{"norm": "layernorm", "tie_embeddings": true, "beta1": 0.95, "lr_head": 0.00507, "grad_clip": 1.0, "seq_len": 768}
Each number is 500 + 40 x the weight over its row's rms, rounded and kept within 0 to 999. Layers, rows and columns count from 0. Numbers have three digits each. The size before them is the row's rms in percent of the matrix's.

# down: layer 3 MLP down (transposed), 640x160, rms 0.106, rows 18-99, columns 80-159
# up: layer 3 MLP up, 640x160, rms 0.138, rows 19-99, columns 80-159
down18 083:561486553532503465501448475448553517480571454513452499462483460462515532555491514419470568520452437471401504474478502542442535514539493525529480484450469516468489571505476566522504503477486445552440415484520464445420506489518506445488456494
up19 124:481456521489461513520466402455526469535436485560484501542533465552439419577535556521593424527538465544488470529468538448496511506501493521483522542596449484454461509499580455513607523497478566514503547489533513518527514481567414526539456488
down19 090:476583485499532493474570608552484522492559515418517515454467557461527579442491440496422480451466509490519536506519463553461472528523525512543473504450551501529517495512425572508456531498525412490480440557407498502449475523470599459454541490
up20 092:529570507464490471529549506505528465530540553461522470467496499456486524456480483457526443526488580457497486458464537483531430560563579503499437475465449501592531506499545514491499510532511510589573551541535468489414507537441503373518534535
down20 096:574541472542491475517525427456501504514477506473460486556546499523459487415444521490592523490521426544433503483499482497502497558488516557574412544528485553489495388506465482506513429498465518492550480461516511523437478489523520458453430493
up21 098:443525426560492459476536557500462522429500473542491493435494516538513457476536473467472429576516546478558535526502525493482583531472483519515478569614441513537489521500471520502477498526500499533472492589520458443596481558463421494516507433
down21 096:573507513484523540528486452492576425513485524502507457598450488477457513525546505569511573489500458515493464464474450530518410473526484489452522451484563545438568481512495440500504497499504512517555552493475573634509556525460519502530533531
up22 088:458466435482524470469496473478493535501605564436563518496461477576485538490506505544558451540517501441458521497506510458548547511514635489508475506520500511490461500461487458457517490477549463476499438460528455477517527539488511442477438516
down22 101:503578433471479532590512516482416499465504550546456502499416474457485570502535494530510506502487521504532464492461528503503551578533513563500492490497550475534529533482569543498468501587465464482535435383457452556522515540538513526553499472
up23 108:551523498505549527495501419488492412470478572440542622501471482495404498544570536568557439526553475549465461510515465489431491462493551500495502541521526466497504564482530466507537500476478519464501516468476487525463500503545436544536526505
down23 111:483453477501548492492517490512490404441512524463615542474472501484428459550558552541538435544534487492486493491535489452405497492475510525491519521461509484488477568514514447557536483475475517440500475571494513552457511537510418492544529521
up24 115:441484455457507548503481399504451504533520496475494528532513436462477521498587479481506523435454526427503468545501502473525440481518472532519472490458418512552522490449512525509464529385513492530505513475547477522524468543492553406468508474
down24 113:485447451457495511497588449479512557504442452520436493471454462512551508446470500479525528527443522481462506486497496534470509495436506503504579538461480469532525537474552546462502492519521531441536494420501543445431464441554519470557430419
up25 120:486528421466462499534525533551501500470568484501407421447468601508509554474530498537549534495543530477511492459493516525524573482531527503539504548449493513539476504446502480485566437390496504484494576512473465483512495603418503484396501445
down25 088:479503561461546488478471488388478491470438515476559557533503489440506452499504505450448453414524471551516591547529489503495501524445489483445531494567528485537512536555499557523420529563452509519538437512487496506562488444560487459519463550
up26 118:478495487502477487553519458533534460573534594528463548442526482459551534512429578586573561460476486478511441480528513573414461517508489562482497458470466530456473545488411547545494503487491470557509514543485494465498514517553466511520516448
down26 117:485490475543514508542536523514538467434479526487494504479511471435590586529512546551553528443508441407557457437554551516412474536489549525535503518504456520463518534507437568552514495493506576573546532512484511524492459564487475542533428478
up27 099:474452532513501560486535550489540511494584492493550504552542506538591517541493544442533496446505510478496560539564520504494549479476490510603497455493512493514462527493460404573563405419494483506514544486563502508521472470513516468485463520
down27 109:473514554484550468496475454513478514452489491441538412586478583561517554501508458468414436498416451553519453538565547485442454455453516483459508519558527508475424512502480562502467564559472482510476475581497518529396577510532496563454520473
up28 112:476520429489503420462508467530516545471501519506516562479561504534465508459469458516544479484453456483535536490552492444508517481585570459479565504523532475512461503480583466526491432532486470480499527539504494475445538493547424468499485509
down28 115:444558489530478461440453455478514512518523470452544548520552487499470503510492467430501587508461458466473486487510472454494485530486527441451509484473466466434477531519528521536541431509519447461494559488505408469585512446583487529555496462
up29 077:508453539499467442516508417470530543557522499524524541507447521520566464441461483507504476462510511476485535512516527461471509509494545495555495574508501514489516508437510488460466502407494475512513507454526507460501564392547510487596501481
down29 089:479464429469542501530488518480483507477535483497515450452541515506398510527487507463477500548549516531520472484543495497527510470455495447451427489474463504446437504549504477472509553543543519475534453491522560498519491551455525524380501482
up30 105:492457489489515566512469441455393488598434458532461549486494511500521445511537477526521568549561505501520495501526524502470575422417516439512414511445480521490523538439501534497429543473427497516526467502471521505507502543463537550449579502
down30 120:552488496468479474482526523503601463484545462563557538475518528423500471411494474561437512504520543503481471532523514455501527493495486542560473463511460522504515515493481497452537461446512439525492546522511531472447516446562527482543550465
up31 114:562511461445544497454529564566506527476526499477523467489503584485534498432472495479410474500446516536557470464520616519497505541484574476563491447535586503540483522484459488485478523506527518491530465500539481516492467487485573539455564457
down31 088:468520547514489512546508482426492500506519521544472542539504447515521486561525527524556528514536517470499554547536387534552511438517476566456575565487428521462582475546528548582492471526451508546479521508469533483535560508517469502545464543
up32 111:472576477538524522460482471414472517475512504431531543589500538496506550515454476395539478550490506430561452470523476465431496549537494497503484429542490460472445468453451488518528463482508552456469465540525540581550481502513559477548514502
down32 116:512456481483470469500497501528526440516496497568532495474517507548529406470480542582510552528519549485529441497498492514490469504511509509545502417509534513471464510582586490555532451473603468562449473492536526512563491471529494424487501467
up33 085:471515498391569455482500482485507484508538521566538535558499458500512509447459460467414499453493510539549452506509524457545525499468550530517471527485469544460482565551531496506484472529569510488433515511533391464452506531507488538593512497
down33 097:534492474504503522497491470473522530504516501489509480419467479547496415513551481543550516527498525482536447464465452557592466485417525526478515410511487487560453512588527529462459533491557487471612470511509534474490592516475586487448504525
up34 103:546489493425507497456470581509518561465426421517473466476462446513465552473573561453496459583474510515499485480588402460513488539534546561446498540488543570446512460560499508526487546544556479554471453522537469480463524564606510457479519534
down34 102:536477568577471501471494461533516558515509428484479486468582550473532493535435440494530465472531457455521492516478637462489535505482492448533495467538456530553503548530499527440505472444454521495551496548510531519480484435423538474535455514
up35 119:541513507558472548545477541515488501506537463443548536517611493503521508489493543451433495522450501470542526515522524432457473569441485443495522446476489463518515493538477527533520541500505478523503448418430545489453514520495492475529625472
down35 108:524488420493542479510477454480498482465496466530450529447470556477560480531532518476530505456579510511482506461427400611528511424435466573491537468477446450544454570454558473478501455515542563470545481560488457571519531477513481557489444494
up36 048:486545502551558525497513467529490462477495521587519439465473502463423475518539364461425506494531529496503542459465503450479433487499532448437494561531487521616446514378564511464559379503476498497477483516476494579463526550465522457510555457
down36 074:527471573542537462530508585527491434582488508463522445567481415456456519548461456535497500490513515496550438538465533481443503596530552491455502586484498570527450502397483451564490468459534518480518493515507458473555414481507489458512519507
up37 087:551556520495478496544504521500451469531454577613478487436564510464486537495562474457483594571468451532459384439491498555439514492435412480489542478467515489500564528477541498588541521568543538544443523527528473495525531555516459492480475451
down37 091:501521538504497458507443481451464476472477476541488486486458424489512498447482441474481459512477549584484516487515440496533482589492525549515512405529486500527517528502526492458458468569529469513580516414434485427510560513513504513534413483
up38 132:467453474496527453488558484500542498414460588585539525582413503471434524490473522518492500527510448489467576468465493493453517481483449550472518535504453525499529478438485450518562480475507482551443554461517481487417548533525437556485524439
down38 129:464491516416471551541558446405576526434565449571497542555432369440507493516473534542467447509498494515505551482477473479543475472495506485500448518483486509462567474461460548515533461567525491532498595489454503505487558521551520505518465486
up39 110:480548424494474515430501531445453517514491532504452515523537499506466481504440458450536438494521485573488530507575485525499455493464537503479558487503477511562498534459425502528534511540552504546462497519503430515471526445522495503514475400
down39 084:522488544498448472584512420527555481499482450497502512465439492514509505483503496563443530479506538376510492465468513508522593488538498430543466486488516506459514494543547502529465488520433485475497505506467551473520534530484545471465479603
up40 096:476518438523482553514535500410443542505538505548516549458459529523459433535518421476569474518535546546512479444540500501469555588485528430450474552524489433483514506417446517497513480484523524474483492552493496566557471516486467489442455454
down40 103:519452468527515502528463489521482522469488551472510547494468395519538476543471547472515458538426464467466491526438515498419443452566458526502545499421508472468530471538504441501470506479560504513528438462445510513531516466460493500493557556
up41 156:510527477506527495572536534547489523482530460541469500481490491481431510461443497518452566576493449510474496487463481527496416486486421500504579554510510475421514491486470487468489533512469436487482571500519550545527543515437484554487564532
down41 114:482487526474466519521484493457581552562465433561547551522495527548501495518563476540510450532449532480546489488500442513500492454498481480570501487504505533503511533526538531537466457519569539521581523487489455501594446467543554496585507479
up42 119:474499483504564470568476520587533516552448497436474544484430561436497556493480370536506510545570529488552512505456509511522531509468496455500498508509482483564512501430534526511464479480460444487447412530537522482495435455499524534497528516
down42 092:508541527512458533474563492458523473477525518513504458456558414571546508549528573447486508446503481456486502456563547456490464522482519558502492507516501481451551552514512471473512530465592533510550561456526441507532538494531512537561450534
up43 064:471425510555495568526472538495516436507538466448617534516467494507498508493508482465571536607530540521470492532516394523459461546511476499485444425475512525512507514522498498527542466468512563537507526460490490575501612421411537437555574499
down43 081:509467481522491456484504484514496503552417556554494503420487433540482465448510546525436505461522427536460556570470530507492461549591528481567470479480541454516541564436461547487544481441481430457486465541483474449499416545501445504420568513
up44 140:427469459470492509495499521584514463570477568425459461458457540542590497452477485479484572531500618448516476484525481472423568477450504479544499525544524566491469533501481515467519422512466496479463450464416421436510470476534534545512537570
down44 123:511538462413524496462550466536469517580507505433466421548459558540543524544482466489479467563475576481532503510528517478445579505521456478608498529555535483461519528528480486526483412558504562525495479489496433446562485509450545494495523568
up45 073:484501520463544579516467512510525494452529552544533428525463507414455451447532441456499474453461495554468462480513531559501533565502493485444528564539452528475462489502483490453426539515522473513580608495525459517455516605467473500437558506
down45 082:540477410560526400502531537453470500448487470466522516452521508630556480501487517506512468485498539451499488519522539472527457506493579486564436480539549451560522564494472502555511446499513539513409472433426493454521456483493504478540497512
up46 073:487498526581527527649458564621538528528520496508518458502517518539582516502420496489456508441554416511495558541531508503508463477415498512436443491482539505496456532509510447537463487516531562526560507471510481503434570528567524486492556471
down46 087:474549538546478439457414518487499521501551520525577449539401479504476533473480524493456432510525541493476492456505487525485520476521467511495468487511493445497482499479417489552515473403491488559470539490492519447531428515519499438560465466
up47 088:468453476582484490503493466531530448527527467539474451505539481506503504518563439480548416497455471506515507544583424509516492496492584506515498489448499558585498507484502553475473516470484440503507490518541467487588442594534504406524494492
down47 096:542462509519507539458518553521518521465491486447556562445478526541600500546522536477543467514525516498516487464527560494431559450550511499456572493484441494511533457506475522534536521488571524565449467500494545480501500508537503471543376551
up48 092:463480500467561479451474463431548470490473527556565547447483451563481491430435603513563538462500532517564471522455481468519521539450427541488494521488509480380463464481467508568482426481522470484480514514502501524554527506556526508514507445
down48 097:535622499431530483502522537509628509430466490555592487517468476494457464557472461474555504536565464540522503582546512505566533516565525474447533506506537474485480484517522587484506454557515458516444571509466474443484470500521560500500564476
up49 099:520460486470494489529447487545555445510484496502485515546564478529469588501517539502443458529532443525492498505468449529576613520519544518506491398449402499530554503505481473498463522531521462550478548497512584524505484489456539570491448499
down49 088:483561490533513430499512500440464535473488500549497530513468604459500412512522487477522469454477528472538484506474529504506432520508507481486574528502630512518459475502615471558502479491499525457518503420490505494526486510478427471583600514
up50 106:523475550598461478550465515505500494536424455486441563522459529497572545499461514494473544495518556505469446614493498483536500546470534476518486514435468469490539483537435475441429476556538526485520476507507464556536481570509467485517481552
down50 104:517518491468484533541468444440559476534495534432524466455507481536487478455473468504475454514482512494514580464499455491556547553487491486510596487470566466541444578468558499528503479534549479487492527515535536427446557579470486495458510578
up51 096:518524468485443582454472429481461452471531486555505485472473476501551519522599483416569473518484529554520523537525499444434563518510508477505474543582493450459472495497506456476495510533425477521546518536503468499530470488608485520475516456
down51 083:470509543458525434512538535528557539522447547437474474530519567479433470542502503543531520450531552449497497531567566569574476493517496487501469483476521518586596478517507452507574532519587558497494510483466539492491568489465502461514453550
up52 116:534604494509513475445484459569500506479515535497457495472511394506501510508507410483531459458520570481508477517555508519476505525551540504492514469565494480499431530479541471536518483564445536539518518511536514448480484540576532437449512508
down52 117:510517554507551547486533525496479545486506526498469480436589508441458535489491490487495569444519556525524600527556421461475576550438437553506480478509522479469486488481503525567483490480489592482444470486466525413473466459541529415428538519
up53 085:497493486415501490477485488523484469490563541559549514539490506502416478442560507472500506520478456478506428451506566515509576527550516525488531491514487514488490548506434459565475561482488418513431483568570470460476508551555509510494404477
down53 093:562493505481496481487506466443553577443547505522492476471533467485496541541594470487440494477505490526541477429541424470553550571499529521529511529517493414474410520455520500522510543498567502512520487520443521487571520491492507577519515527
up54 136:486511477548467533457527463494435519424452425525458550506454440483464537477521465527518581552551521523503473507577532523462474513487467507447529519515429474558484502496475444471464461495535487491444539573467420498503503486498573521477566548
down54 122:470515522522393534413512489439472536483483416559466476502452436452476508450574523483454537543481462573494466505555519588487455504548539519473485504562441543501523518545501445470494472528574461549528539509500449465496475490482532499531502553
up55 078:507557530487524531481552460562450488502540533560537548447474477430461531437494514489539466495541449502546523505466456416499508492557479487420492530504569555471457563533469473529468530505507464466511475502528543479475520538557449474546548430
down55 087:451496556489533525454566517501507488473512509541461536471554491488518510566480523482527503470509489509501574451451479447528573438489508487496497469571498535459449435593526529433518405520522497494512474520587525496470566494452520565520535484
up56 115:477431506592547540405472504452490489507491488480502546430560560546483500480500530497512513486502469452506489510508493569526503474488507546449440523450452482547475472456493487552533502551511530454448491527460436512634524537552476530497487495
down56 101:550582478450451509516566485570529481530477514517485490590493414447552469547462474473560486577474514553478521492474438451476465531516522481545502467555578510473566486555508492457457532504489487579529472424480530466430477466460491524500481493
up57 102:542495478518470415531514520506477518500438517449505447482585478524536465501577478452496483498466494523525537459454557503552523429534440465461450538570503521530499433527420493553575456502522533422478528512446551460522495521558431472481511483
down57 092:452543495491552602491477514465548496492518474474446520498432539500444554520526500565535569545535547526402479538491469498520542560489518554541538515487522510484493498525533487441475530515479480578503520580531474545466457543435558524526520513
up58 092:426436480463576453490492537528440454455495536531472423527479539502495459514460471494415558528530561486445475535504513506550544456475518527520505442415483503468510467524511478529510466489492501533477449551452456554516580566435499502432490472
down58 090:533571566566517565531518480450576578477506448478515541495527492541467525429472535538569491431518515472518496498546509496487483552515558520561529580561469446534485526464505505467497557508471491456518588498496532463459463464565511451542508518
up59 113:483495461476509548465534519437505439507519581561514492510455535545447438494553526568566451507471483536439479439511529465436484507503485480452514443514499446529442494425480458540498464518540457514495496550534500571439570449562480564503536541
down59 109:456498463430554571512534480398496481468478458527453488466474537482454439554506548493540432504508494482477532453487489522474442513494487513513510478565536447538506490459455489479555452560463505450478617529516455519496596412541448574438513481
up60 130:570488542515488492538459542531538460444493526461498500527472512473498456454484544495439556494525434490468508508489533556511539445491478486479509460434518531533505455527472484549534516428453485460525527517498489501468470614476524509452547470
down60 099:390518494446538511453507513505486578559495483516493460455483455488442560477470510523537439521466552514540469504561489475466466537474528460559514535541494483489499523462559560511445488563517552494484473483475502496566513404537493508556494520
up61 106:483509538465529481408492454450569514507409505538515519429453524499455425515440544555594483537513465573480484440503578466480547464466459499501425543530500507467461489475535521502582476503508547473462489484464393532588477540531437555505515478
down61 095:537461502479511457606550546481487522552596442482547503544575477519521452536507459479475471471478490451457534497516417545515404521505531548539571444574537474494546498487480522489461511468490433522523474473531539404475540531448573507496551561
up62 055:498487491424554496511441469478509522569413515540485467476536477518483501480516475416544597488542536536588457532542572504525499515510509472515445514514483531465478529492526541569487554553549566444519505458504473564483449480438551543513578475
down62 080:516430492521535486483490467523547535554469572512477591567524554508494461515425526492479449507496546495497515569517483485451494539468473515515503566433513522506471545422432515509489466497502507518462505532524477554448516474479451527517445554
up63 090:522414487458493424546491516435471453571493436486501496430438476479514525486429554475512510424470510569538514568463527561540478521550520519587569484479424482560505503513502449426478475549490516459490563461533508598497478482510500429473518521
down63 100:561608524436499467506509501552464432496589442454500525549502540496575553510482495491430584539458497497500621507538553443552553432495503440453509522538545468524473526503450538528511464569507474503521479486455449442513507442476555373486515516
up64 046:454484470491524524469490507471585433442549501470501437527469512536544511493451503501473548530497517515507471477564532533498513461513530517489494511475497562497503486429536467474435395457400577438512562519552458545516522580526464552474490521
down64 097:507492456521522449459454528510549424483509548447481462476466473526565522461486543518444570495486512479514435488505537497504478467441520512464455495459491507526491462459462429522476475406438452433465518537574449526478447508464471460544537558
up65 151:459481546520516471435492489487500458588488561518528473529490409533426423558496484439452453494509472514515537519498414585457473503560492488482490491445508506489505554443527458585542489526506526518495535593415518523453570494512473453586449476
down65 142:472500469513503451467491536484496412559480530544545493543455434494440446537515456488436459498492478422494527534514465593481448477535468526499526457472483527468522584394566481552525534533474522534497562612431566500509480540508487448584411510
up66 106:449461492525480512471517523470503530472423440497534487541570456498446571436492495565631462587541510501515466477460461496471505499565516474461496523581542471548556519494572507529518437510533487548470531546482524518517545497516458557511551522
down66 105:514578467488493507533456436483452520511548492488507490479495536527551481503521486489508529436499504605575546478539548527538543531481507487524459510422523512432522513467443433523519534519481522507534492467529522412489464456460467524497461490
up67 093:525459522427349496564466535465506557518516478464480500531498499556503503497582497422512552529571541532509548565545453524489535507525541438562506543439460456507532506516486407557535462569538522491469541456522513505451412489585462494514567448
down67 098:475525434492517480554507477495487524462500528549487425453559499459523508535506514585529462441506482471533504432445586535455539504505528438452492508532525538507451486519538551449520457502444441514530517531452452553454532511467577467494476501
up68 181:602403504511569514511508504545529481493556518479491424436473544510505524463468458446473530571513570532492508515546558485526451509479465496473442488518394490509545504468459534520517487494436426507449525544549538529455472486505480539553539450
down68 130:576383520513487533542557499511524527514488446525490432504506615472495528493533512457522489510451575544534507519612518507520479521556526517553457551517401483482543512489571536469499518520490457546490513519518526529467501488517462511524457456
up69 099:465549494494499513512506514542526410543547513527496474461523458503506572500549528534517513463477474527531559560502455484505415482444513512506484412509478554460492524485484449451496501565538512549440487391499500516425512489492517472546538500
down69 101:555473481528491473539511556498482585545472484521511537530517484535512511496502474465492528506549562535507393478481492546502503522507494513532518519452501485482603507485513508534475483457485476534516438529491501535527507459538416491497437418
up70 107:442539464552478497453499573516558487532546549530454485507491538500532453529543494480514440616504529462455478494430472476457555578523476495504514574642478504509419503427511479471519537545425488576510493577545481439537480486558458379482499421
down70 100:498450512400476435461504400524481494500507490491523572469497468503504513522481499517526551455454506555484499517569491556538464434537552500406484440492501470473545515519548538538528534467568523451449496397520570503512544495489544514515488564
up71 090:494552510478507533510492586586532511520537536538445399495489452445489544563483505479446517437537585493514546548554552510503445569551536552507496508476471525510509501463513442526480507465432498505510585489503485561421537550459591501507521481
down71 100:519475595540509499509520530552487492535501586523453389523453458544501569540472404482499478462513543496477430551505515477501463492499537565511458491494503507475502483389474410528506510507459431492537553538462476518498576443520516464539534483
up72 109:560499483477545497444443463522512508578509507403530530456492441519522487518480502544470433499595517429447503563479475542535477484466568440507510508511462497514561451506476487485480449467509455479550477492546474496515495481524490420548510452
down72 106:477486440483521509537582485466454451454501465455477510613575481457495495584524500521574509498465511522470579458511468477548490536549443523530434524513510481509511437523567530524486576487527537536444502529463510502473464439441541537487480510
up73 106:531518583421485489436420546485514560399447489533546509498493518485471421488475560507516511480476479549493469541488517515506525552531564404447548456607496457512536471391482524502452521484521445574518479494504519508488518446505450452447540522
down73 100:463540428475532556549546513545502435578544454488440566525514506527556468517505525549513484469565486449508556475467409471613502547505495604508466493454491522511428483585517481516493497514510536503523441422533496484488539501504505508537476383
up74 080:446483443454492533427566495594477486510510540516479488467523514590499465483597429518550473443508541437477462487599485507536484526581537464462535515513533489523499498496499511487456466503532535533537544560487493465492469510565555476501489527
down74 090:506511501506554431498514546468487508505519523431526483514578528484498519545428597512493472482557426501513536514491519510518566554514435565516568550509504533542544508465542530489477561548468488520524513515431543515475482499459558526440506480
up75 053:477523500477534558563488504495555480506562513491556552577475505551455503520509510462480543534516503493479473514511521443491488565467552543448512536507546526433455528413579534498502501448451443518529524539528512608501563499466586548469551490
down75 078:512490533509525483493507569536513583516568564562461500480476459521480500520494544517453535486515563529502404547490564485461504554501477476503556568476480543523475441457510471526499502429448472469511481601604478539497529497494469502458487512
up76 111:540470469481502481396454524518529502435455575457457596505511554479474468512403547412495475496564498483514564457471498486429554489531447464521553433533485511460492450543509472509469456453514476463545539481467516566556548505526498469447577560
down76 107:507514435508434541466466564519540539515474414511507509533472502480487427511502423483503513526513433477515439587504469469484438567503515607551445524524430527516521503470583502520543559518506496507424522415462469489447480558554559578478485513
up77 068:534512546583446471509491592512471511528434495601510457521502469427483515514483520455551549447498522510460442541522553494556468543505458485504469485404481526487538472524381496559524575484513506520484532489468541486430555548464474482502456505
down77 086:538503498473497479526514500409482479556468532458402451494518544492438559474502459478458522525428543463453500492545515526450459506451501529530554509514519479518526513454480524456512437473442531482477495487449509452539454514466472523531503506
up78 088:486421469514524504541547514499490497564558474499518518425501529480521511471555505489544531515492500491535535509415534560532533476470466504505449565485498536469554542513463481519436496508453530462495546532542406432493459514537481502516506502
down78 096:515454512475455454485436431490513508454424433482504480579525518538482453519478518501423481490455453509454451484520536498499500619486498513487502463557540477561451522438520475486556510502551491543416481456409516519483559404485495521462484498
up79 087:584528497589532467520467529463505451458467490468491490501508535458514452482460494471488423583439442489508532498511528529583525484506519525525548423481490461581570481531538440543467544503516521460503496524484438528591552542438486574542447482
down79 104:507466474422542492454582441503441533562522510547444525489508480578477504514471500483459504443454561531523477510489484524456524485507507508492538465528463577430479482516471509444518450553558504515533509558535489482520441518447515517542503528
up80 113:509513498538537473466529411510474511422532489379521596557502486536544530410453526513549557538467523491482512524572418554496479555549513415510442502486548525487527522440477501467586504444432501455498488444464508482527547504539497486479531472
down80 101:491501457486509552517498598442529509541510513585449435467488549502499478573543504490470490474491518531506476437460586454501521468522473577527541514495487461522455467559484498537478460516564500526502531518504518546511485494418472516544491555
up81 046:487527425531587410549471493510533505492459510411522515588454527443571515534428521469572485576520525492476447473472491474518506547481519498452431497609508512445521526513472474474464487421518534545466534534549468503574449511450547478484469537
down81 077:512528507532567470492479462548493474472449629568547511478514471453510449503518529522507503443510545493572511559495488466456519532432502606465447469464520498488478498567467552510462521493530448487513438485487543497534521480537548489535450574
up82 126:471492511535520505520526510482468488500529504500592508557428512536512510523516443535502472560587534473538496536493508422423415404559577466482520532578501472503473477471520437433516507591531514470430441507493537545426435442503408539521522512
down82 119:491520525550528535561563503514464528454559474543478507504467505493515516467545412479488451532531463462557521537497471449455381428561522558506509526461458462451500518432504474510530507581470537493537487482528472536488454499449408563504499540
up83 080:511523485459497498517500454550515412454479471485500508559405503495503464516515445466497475522560510550447481485502501534528512453505489485497487456515557509555576545521433509583515506510498493495514515541504474484439444479465513486529489545
down83 090:511540489494449436461488538537398446493540439504490507512511449477511482515501503472553493493470512522541542486497507456544503490531548521454463489453461442528510565428502540495568442362576498543534495530563436551464458515464465500554532460
up84 078:489465531449514555530508482388426473501379507529522561494424457498524579494496464490510468446522543550536449547575461533431479555501486448502379485475502482422516513528520414540490496530510585499530529498472518506437542466472517477482513468
down84 091:481493527421470464550488493429494513494518457471566578484528490543496553462471514523550469527506535530545485487609458485475515513523531497444468473474482450472598541528524533512438549486531567506536488510529526549415532453563516498442574458
up85 082:508451524563523496526502490526488444430496517426468520554516421472587528430487580499450501469488435579455548540519434543560519467505544442523523477503479468432543517475516488467475548480507562474461518488512528546472462467535483384498527514
down85 093:504529545455510531509472529497492483591475528476534490575442565525459528571519470477500501532549542494522493520498529484530416509473542449451455516472505566546457458566454516590544513462506451546510543540433527446599498553506551478474416493
up86 123:501519494488551481496479469392479524452453504492488530463515504505433396536426518516540407529578461529526458495552511490501482528451491519467457483456539495475484533475485535561500488403446522513538476506483444486467483477498526589525522474
down86 091:500464465477408473525514570583539495506515507569506486532512479490540585470579486467452566505412477430479506464464513511494508457609489457447520499515456524505539436506507531488488530554516491482427553519484513501526497541571458457473483463
up87 060:515479480505533470504477471488490445493547499501445523434435433497472557494499518571498535413518537495528445518521528527500491529536563497513503494418472521477453475499528438381413483447412511509515580439485493583500570587465462539551506464
down87 095:566471504518570488492419534549504392537472511520474516480448441532460478512453525562493511419571541494479493516518512463494474517485488473522555506434509478462475482467474416446439465433460489509495582519539455564468554562513494488553532474
up88 094:565508512546521513429545506438462499500456489434517619494445481431487494501486483533539471465519428511418484582393512492550482532561536544404447439580479505509476540515397527523492528487492519525484524520503439586447527531471500463488523547
down88 099:498545551434493579546529549494522547520482509524507494557545552520512461517449509456550469465495497500523450511552464518415475526554472492531532513493496559528596519504548528546531528435487559458499507390443518534525526492521504529424460427
up89 096:496497532551465509536515483558440497521518532535539529489520534490507434527476544507539535469654485488512512514481490472539487564566474492508526459457559516497479554546419538504420499542499584478471491433492494491486426485534489416571507489
down89 092:464512470414520541459489575462589507517484479447515482496508505566507563442565448479493464497393587528493506461486546520509508501517517488510483549505441481492513488523588508473527535468538461547552505522504464597531562529450529593495498505
up90 110:469494541507447533519502498483532444452487549522520485548504497571422422570483511508479492519567494511553484459478547533473510568557460462452581436493481457474440483482537557586484436474556553482510546532509507521481516503454427518515558520
down90 092:524516432442563540491533506453516558501514520497462487443480531451521568471480515482583443491493520470474470504531495494498516414521564551545456544461533515503527586546544405440506521577488457538478433515481450495480543493534563542482445363
up91 162:509539492475537501407445462478532521486563555441532480494472498443509395573549536490481502471481508568434547537502591568523497444474476520546464570528520540496483489467538517455580430471484521539570491553509510435526528511478528444435442477
down91 141:503446521494508469476486461492501547539435612477517470461502506519524553452539487490536516517362516526452622484472458578498532449454509504621525494522544446477504546505525472461563467467522537512519521485454503437492520551456528444500496485
up92 115:443485473528433550466537546476460484541471485551534467506431504464518470424489540520596553484533464581487511508488533460448479487503514560433474500475511535549578495459444469449477471547473486495444533496546513474498454454479443507527406483
down92 112:478451452566474498454506547430553506506566478578447444430549518456521527440518598502499560462470449510502532491441482545508522508520540552454492498494491551549578607435500465452499443518447526529500495448546506520533508474546513491495438514
up93 122:521463483493553465487532497468545463503491495522445419456474548520515505486474533595498644531457534504530490479482599493618495524517523530562505445490499531532523497525457472467554468449444483508463514436475484587524557641445495474496496487
down93 092:452548551525471507573486456562473552479481537570559546511515472460445523463548436434504422470502528453454546498573453512412478464461503516394536548502478440493457531475568547485485542537618503461533471574493531398501473409495514518500503562
up94 122:464523536497520503527503471543605506533479516516555442473429549504520538450507511577493475510512433465526565516439485530528467466525468458440478448606551502488589471470538424545520525482490453441485513475513588508514461469446446491466498531
down94 104:509497451500468474456539492478467472477518408541429587493556498491476484534484485444532489530553542539498477527569529505479523552482448509549536543426490539516442511515483632499466514503476522544558473479559468447479526497483517552482486487
up95 099:494488455416478528511507509490492477532447453455480506489504542480547471486479421494467424526495439562525492551475550544523545489484503492473469605520501548488475574479536532495511523556497545521474525481595468502524478478464433499554461492
down95 102:447502511546509504537470454490577535528452460485463506405445440506513513471507518527546534496462552510517524533550474458454485536461457464529555463475496486535593547530503456522557523458437529501530412506466497481535464514450578481435564485
up96 079:560499514472496465538467418461511482540545487479575503529464461557484472579486487478493422585460453426485550470494566450564483441456489506483491518563478537552445560492468474441509461418487462503484457523527469520496511501486559516523439516
down96 093:474442486564477468457539549466470505502486483535536514478491526480471538479547481422547501468505520512559522534517459511468548481461508469494534530452577499433439519496451522509456515522512481420488483490442501528457490385502464456490538509
up97 117:453489556536459494421394450522410486436578444492463542478527436518473515517466480442405473527544478478440564500583554536458485486443498506439552561490485492521480462468479501503517478456537551535445542520545525504520476514484433505511586537
down97 123:459485537488489475427527446551411516436592397510416485498580498467492548553471472494469458413509478502525533568601551536544469512501498498484523534492501500539512459524575533490505476532473546552458477463462511537529493481456484455497565491
up98 072:491528454501561501479534548531570425460451459538543527482510446464514535481496554461533513683499467533545475540409485460524554484487487536459474517540459545509470527424503443495534437482409559448522436501440486534480553451467483464437506446
down98 089:587503544526531445520458453561545524518612546496454454478521529466529497541400527523521496503537492521491468496532541550440517567565540477527512485539557491536556502448529468499472547494495521548487525474530507477514476582514517498515477464
up99 092:497512543453420501562520463528554494555514406503490571474491498548521504535564503497400491525492496498560487483565514525503502510451538483527476520484543529505488533460548564497492488510550518587480499552508521501521454446542466516478455493
down99 112:401508486523425478522464522521495535529501483551460500457521414526514458458491566418507496488460494424541442415448468495503478481493510389462491457443567490527500526494554480501523448472516519511563444482485492469496512462466516459482533516